Weights of a small transformer language model.
Size: 8 layers, width 128, MLP 768 squared ReLU, 2.33M parameters.
Architecture: no biases in attention or MLP, normalized queries and keys, capped logits.
Each number is 500 + 25 x the weight over the matrix's rms, rounded and kept within 0 to 999. Layers, rows and columns count from 0. Numbers have three digits each.

# layer 5 MLP up, 768x128, rms 0.141, rows 659-767, columns 96-127
450518510502470543469478489495533500510479455469513506497518525525464496500485575531521501528503
491501513472483523490498494503530505567476565511456520498500538493489501462519498487507528506543
501544523490504529496530497477521521509511504483519457516537499510494529496498537497514476488475
546504483489530480486467528531487487526471489515475535529476527503524497519495462489546474515509
495481520480504489514526522499475484525491556466544509520491513470508437494497521499510533443493
498544440518484488477498479486531511503484475505529466518495495493522491504540517510498497505525
508496497489488532454500480513483492506520476555503519478515512501436472496494468504496507497477
521490528482518485462499498466526483484481505503531544481501512497496463478465495500486473499490
514541466517490486494512515502475514498517519508492496516465544484467484520482499506485480464547
485460488501458517518493528503475520467515492504541489492539496497473478492521505506536508485465
520539525482525515510477470473528503565483495512549487530468496509507541503484523529484491487494
466482493493502532487507471492505522475481482528577483519485510466493483490463498491508481492505
494519500475496506516468480490463490487479488516494500533493482494476478490476490488488488489514
493490482484481496522479500508514486474473510455441498525457548500439494486526518581527494492500
476499472489469480519539515479511493542508527525498510513505487497482494455515468459526528531482
490498531530525481494491488510527490518484540476510484482473534485481505490511443498511524461499
516505457495546489488486456514543480516489458506467486478496497469490540531536478507511475506475
524461514467499484532496504538505510476512496507527475491530507530514465505487506572493514523482
497515515513437460519477478537506466502465503457480529488526526509470478499506548493541527552498
570476441500474465502555524455473548518540479512463503517497492534469470491475512460536496514525
509482457492484480499555520518499528499504444551500553509468527518495485522480501504523512487527
475542508517533466498475500506492495490438527521491494488526484520484468492492495505488471501501
498520526468535517495488479492475445466489512500480486488513504521445486452509505505478472518477
510469468526476479494518519538485508524496472489556516540534529529501501525497508512512525463465
526512559489493530472538565505489507490448469503513493483509500509507516456502531505493482513495
470504476494528495514514560480519482500426504500470482548500499496466526529462482488497531582501
524469517510490500475535511489535461481489453518536472565501515471466453472483529511484470501470
513488507538476530505542525489470483420495477479496520522538508496480493506483478453499530506522
487489490494525518517486537524501530478505501495484470488485497512522486485492489467516465500489
510474499513534471506549499455478519518483503555533522458469504499499515521469557524522508504502
555490548495510501516494485519530485521488581506530522491493471510498500469495435477499534508454
499474457543542482518534486504499517469489477484519492501507496511502540491466486479575457468496
512519471525491498538490479511511532495518502515484483513463551496500463496474498513525502497511
471528491521527523464541500483516490507488513517508496496510498469495503528458503482497514538499
485523529502533531525471505501522526476490522507491506508510504506456479522489520500463520530539
506464482509517482496517508476509497523490493519499491480520508481476545502508492513497497474511
541486550485513516468443545470472541483483488497501521477509549495542501482493518511486461485549
506473482490465523526499499487468536516509509476506483482488505535478487495477530471494513509485
495515487475514499499503479493538525517476538528460469491493522487553470526453492526509505501518
476448522511518472476510532474509462469535505487480485489480511510475477493474502478503523527506
524528499503534485523514478494474533481479522494455497464512495458468444480469491546506537493478
512518497514526512513541498502485525487500495513579456562481482493518526485511505465478476529499
508498466509522498496456489510497527472525557555524515506529504534499533501461502542553511495494
511543475479478488463505530484554509484427488491495507537493470513500493521497526463506512517453
499548518429501511515522505477497484489497515485469501491500515477515496468519493470546500495518
473564478511477430475477470527437503533508498528521575504450549497496471492478497490574483497547
527477497535508521488478498502454439486515531519496520524521484527421497508475480509494501520539
534502517493504461447493499508511542483498521543472563459448497505491470489510511486552518565436
542523479482495519516469540513484539491473502518445499485533536530495514489517535508455497523522
505493501469531536501464471493473546536479501467550509528507479503473484495438543489486460515498
543515504514535522540505502491494523495496491508506501513514538523500497516477514487498535490543
499521494476477497507482506527499490521494440472478501475478543507516489539447503523484530517529
548510505518479534468507518547464479445429575513507521558554494500468502473453445507487520477489
474529486523482521482469511512480505462481486524546500505542502510490509539485504505527526507458
476497484554489486470523501475521478494501478500489487512518476476515500495509517471554448487497
527521501541478513492495491489467490539554489493546501480514541527506489462459466511530497491469
468486499494485518469509490494451497486491494480487521509477544519517490435489510515478479509492
491514535503466511511484486497446454516487513487514530500498495502513435484464489502519521474451
519492477523459496478570510539507486486467534479481484480501508492485515515487442540470499531508
519484499509518568446526498507478484500468488522497496480495503515482546522454479541466510517457
531511518507535522453516505472470477514483486489490546540509521527472463521505507471456551527431
497502528506538509522459484525489474464474491513452467489513496494490527490503512548485505460447
512501524494528493514497495473483513531483483478560537469492493437491518508478509481526494505562
495501499517478497506508513528508480469486467516481437535477524477499505512499504487546523459514
552475496512518476552527562497460468496493504514472467532501501500504527532476508552517486486514
540482506511519522503491475466522494506491483494527509528507519497539532510494530471500518519491
492521455516470520478518485516501492500500481495503491482493513530488492471479492476497505511496
535471484497511508535461539530554552488491503544512488458505516547555462548494448475504516506484
474508483517506468510550496484482523484495499501490503508526479510495484453508538465459440502541
500504520544453461500481490490485522555437474476498502463547490536476514507507470469513489498427
530481492516519531451496466493553495509434470483532526526494491527480488489490512526467472463550
503465539486490468532516502494477503548516516506508505485501511547536453496475479541519483511498
510473500513493513510469483524591478514480517480456540458468467510485495500495452433475490484510
547484493490469471506535493501511521442466503464488454479491485477540479530473553524496515511461
511527525465512505503520469508515500516531502486492524483526537500507483513449527507531501533518
475439502500519469515503534547448485482457488462494482473491506538464460535464482496483482514522
468486449486494471468496489493463464534496481486486477531527542525428513497523492482512516498552
529529507512540464494503508449500516493471513450509469524469542503553461478493481493501500471454
534457471484512523485486532469498485520532484492529510507485511488520510489488505460447514491467
501520523425518516508453509484508457482501525468491510542497532531495486481483502503476477520512
531536447499476525512492511514469528476449507541505496513574499513526527523462519478495504462507
501530493452493540504524471552493546514529496487523460533471500478476513450485511487499543484468
504492498462473480529516489511514500520458542502464460459491501495520489450519496507489509509462
525502499498504430439507540511468484499489491471564505482503526508460501471498504515527495489537
510476453517447461495554492499514516455534481556524464515524502510478485468471495510538519534502
515486493517503501530520496458526479535491470496458485499508503499529484509513499494481496499533
510499449458504500523510502498477492512450511489518470490445508495495525485478527499523493514483
491522475515498534468447547495499501484488509524504507484501513491516504484522487493486493530507
480519537514508469511514476467470485508496488479464522501485514532482462464489465472498526531504
507518522493476529484532473489453445506505524519473499525533534488527527503480535526543461492528
500531469482527483493510486522504483491493591496511523481535532531463522497428480512496486539489
524494522501537465511489486506462507478484495481549485504481525525511492483473504480513454499569
481494534533485453490522492492501509481486519495506527485522477527502504504477479425532531513504
499514470487505528502490509478514471440501511497490475505430537535531482487471493559470497479504
497488522484495493471520488496489525507512455494494495473526544486471522512526458459541526485512
479480457464457488467499496491460470524449504507503498497511538540467537523458497487497504497531
448488519480511472508488519475480452474463514441528500550454495488484499472476566494512481509480
467511520481497531472527514484519549497451493489464489528530488459435512522479465495499526481499
491499478483506486522492498484526511486497484550469542536477509508507489517483520499528494473464
481512538452481481483476504488509454533479501492498492499454505521524470528487513495534553474478
520474499497486495498476526483468481491524539540493527516525465500476475511485452498481470523510
531550491473485515499511507479498502531454492482490493480466497474536474518489525494491477480554
493519515480501488528494498515489471509488470476482543543513549517519452496512482514536498551494
482497478524500471508494470506543492493537516494523519517513488537481499490451472526477526480526
536508481520477505505457476480501518501498484528539442543445493506523484492501490505525505513497
515510482504486481483508508449531420453466549471486540509487495507521496486490485524478535477504
461518489487463479461511508472523543479454459503535513503527527490473453487537480471535494535514
514474489527465473523487523506497486510488505498447494485532522548467503498503522511479484513466
517458473488500495490517450499516489514512520579520476483520508503509468516502522511506559496485
# layer 5 MLP down (transposed), 768x128, rms 0.137, rows 659-767, columns 96-127
475450504426510427462503503487518505429512500494524503499526540496498513527500496546568480528496
528504504506484493486483484501485531451495519516482530471535478511532527538478554474467476445525
518480528489491503479502507479483478486480539520497450506529495520472515555506540515457469488517
509511476473493491499488479501501488463513514481478531485447465518471518493501462496534479494467
505474468490500468525486472500523510470525527476500452452507516522495491486523505507550489491500
518501450538547535507498495510534515505497505521501446522522456509473498489521490480497447493469
518550549527494513577494482501522484521533481527534524468513522512483498503475504468430455486504
506468540497498511505560526512464500496499501517472491507537499516482520467492505499468499502519
504458509463521484490491453491508497497535510510485547522481501486484480535487502479498581494478
530499521493532484485512510481520496510505524483495459495504498496528513493498485486444505527518
525511501522475501492484512478457557486458547505487490489481476472475503451486513449527509468518
521478527491520490506500443519540478491496496516500476527487507545491496528473474514491537495501
506516494434503511514501505488518491524513523576465515507518458534477494501487518493470483508459
475429495460503559488515516535523461478481504497495496508521508505503458508494486507490502523500
516476475492505499458507517487488455496491477494512506509479514477506517465480550500506506511502
503499533533514494527481501523498503504516543492482519485503517546549502480507520460461473500481
482449488505483503538494509507471497476530478481536492478528503483510431483518496466524501547469
483497543478493475468472466505508513547533474537479482464512542505494470493495533503538559481467
499522467503463494498531485521502505501532481529458529542505470487427512490509518567480492522487
507463463485515514505481509505509508516504542575500499475509454459505566512499490473494477466515
461513480438479474528495509505499446473503484538490508460490528558472457480453511486521524513481
503517496469501513481483506473469495525499479485556540500512476490440512435454469542513535485493
518475451518502511502492491459487503509524528520499539505491535434476483485513457484512425468481
520466551501536500542500482496511498488491519474501518465482521515495511466528516513500510493459
500475510481500502519480460516495434488468472496507539504526557501479505514485527518506503492495
457486536518482496505533553516480543488502506478473477504495536495527479471556493474515455504543
487468487493478505516481527491462478534527488490523491517497463480506497494524496533544476510551
494495542483494489510475459521525531514492532509515492505456535463507483479515530489549517496532
483464481482506518560487514491498472470501507545511490502503455521501529514484490505464476532470
489502528532493503471499535499492485467534486480528501496524525474443472474475492493501473504540
531529475496553500444487520517542569532487519548538501482483532491512515485501515521526483518508
516513532503509451508537504481500449458514478508498521529483438515529540471493520480504478506513
518465519518498521489490511503502465480532494494514474516489509513510514527506526506487502479489
492463490536505496528536486479494510529465496459474481497517533524495471507502529475490507488498
475542468500563480480479510515541471497478513513501515506537525444469521525496449528470541531482
491523481488493504489516483523464517509444531538487485504497502506531484506505522465504520482529
534490486497485461516518496512494464499448453554492482499486529510498496542467500442489502473515
499502533518513511479456491507491477494485479464521530530507509549465510533466498514511495474519
500532503496449472474470477536471528479511499521537517467526504535525501491533503474518472530549
482521520484481511490463504507487491508488553528507492479500496481503504485468511519517466481490
514498524495507483526479522439459523490513515520502462512500487493505508506517556503457529530485
523509491472476501487487519481502502483458455556480444531504513511484515502460493518520525499568
478490515518464516515538485529509542539501518504518503476448502554482509504525514468521467498524
463477509519528529522516476484536492485475479450515483493545481502501451495510482485537516482473
449489549511515444509540517471480518487516485467519481450504503489556509486465502508535497510497
549514482513462508494499502486531509503484471491532506438492491518505483525487524536525501526531
479522518508506508501543506502461491514475523524499528505492532486533508493501499459457516473518
522524490482485455472523499522504539493495443493527497481481532517528447478543536528485490503554
461509518483481448523499498501514492584505499470477507528464524519453490492498536520528516509515
501489497505510506529472511503493508494526513523498463506479502501448481464540461541523453525512
502507517509520495451476490475502467507495468478494507484491517504485514491468514486522524509541
453447509510477503564512492509501514568527488462512453507490497471515523477498481488510457512491
473551486503526512439503494505526509463500501512500541523457539518474558542481510545484522527507
478542514514442492511514474565483483494482546473497502550494524514566520510512497539492507476498
490532465518490516488527500451517501474509508480510472491482474480465518463462515512497499502497
510497476464488481492486517502547517505485509492492512496460528491477504501477488459527519522493
508511495496489517502473516515471482544494491473520521537573488494539483494488507502485481481474
514498475494472527489479486529473515503504550503518494567496451481561503513483495525476477513530
511491565530539472505488480472511445485497475521511551491467496556520480518498500532519458499526
486494503533489508539493513536530548518467459475519503482460471468473474532513511491431474487525
518531443503535540563518510519529498505517487475500517503453487485487484462493471488524428513485
517515490504482488525486506481528524519507506570557488518491492471537478528469556518505535521513
512498430458475522501497514479494521509451563483511525515516475435519506511494495465544512496513
518478491523487470488511516506492527491467467469506481498459527489512513502520491498493477553505
543533458505493523476467556503494485501547485501486511490413521529466539507486508491473462468492
469480478513520519510463542535483543525541485454517515515492468512474486500471518507506486482456
530461535496546487509487521486497492524493495502494515495471425488505532548493474494501495478522
489522500527497546456512489495504514547528476500531509480490506479448476485486508480476498465509
521519515529509511545463578487486499472540504492519516508534520518492495518500478517517509522449
464470506466492454496498524506488440495488509500511476494484500472431503510511549490483512498547
468522517491521540523490486480496516507553499513504514475476472523495488510465484490491510516497
474477519507494524481491503505493477471502474538481494519473483466469465496533540488523551469510
535507491545493522532464516526495559491500489507469474525531522497484470536538547564543468508490
502507510516513475508500478447501531533484531492488499496500513477532479504494472441497507534480
517497513474495504507507491496504504497485527497496534483511459535496481482474444476530495484496
493484525446547510496509482615507533513458480477486487527470514511481492501500507563535502509491
506480493512484457464536545540491504530520507511540510477516523479537469474489521503483530520486
510498472479490489467524541516487509466497491490526504467511488533536501499505455501512444465520
470479521540491514486500505535493468508478501444541486481483489533531513510525519498495465507524
506487502470474546501511524518525455489486504516497516501503549451468477490459531477525551474521
491509498506531505457504530512451419526496470492486478544459493505502476485513470460521545521524
503524481465484498528494539515460510488488509507492507508522479503467493500477541520500547531485
488478490501478488498498517535511476456521485495528508489480483551459538475472461516507481509487
533485548543450506509526502487545546518502471469529439483525461470517523496483517474489492476521
524448507461481499503491495468529452497489490493489550515503503488454527495519466467501459501442
522479504459455481498525503533479518512471541495483476533492522472462477469490478472475469560524
498516505484501500506500476540459498497570520491523503504506534477470473532480521544464520479502
469519500487461474544512478454492536495490479496498477512530453519513519490550491495494494559515
482527533506500465491515508458476513494484528523479508537483481503466504518529407537514479518515
474530464504550516439519508426469499500531527511455509509509492481467500498498485502508519515503
507513535500505512537519463531476510434517489430434508477490520514525489507506488532493523491471
466539505509493487468519464435484482494476503527481527482503515512511506530504453519517488460501
536508473504460497509489503532512518519526490550525478493509519483491439477482499498480483494495
485493530492516473482541502541494490504510513510476506495438466488485464469488524492479558474446
505471524476522526472501530494522491488525493487466499483459494479464532499465537491498529505503
506517556497504488464495508472471502482494483499565532477532501503570486541545456444462515506474
503449491502511535493520482542502506472468506471476494583530471474535496534491524482449499458442
505456509527484449524529493500504510471498458498484534518498488489485485508507509538556510588520
525488510503465559518480524545526504511523553524475543525471548450472502517487502497503495483487
488498510512507523497499522518490473471496525513468527519508492523484523475494510495480529509522
495536486527500521509575496523540498515542445514457474492502495491486485477536498527519507497512
474426497489469503537519502538489542499496527562521513505485478491498501477509497446525484473503
495475523505468505478509546533475458517515505509557498483479468491493508494482441493502459477487
502496507519477548515518518506475512558506475480501511497483490476468478489481469502547462476489
466472515541488528509531496524480520540512501494481464481493534481468492488531511555529501481479
493530528489502513478484532487448497484544492485530540543470466519492519471516503512493493509497
481526481511479494500497503467555500524502524494500500529455486474521477499488503523488501445519
502494516496486477501512566469476459515514513532522509485550508510507519520519471494496499482488
493485559478482483481520501497470459498515528500499542557524557523454507492489546507499535490475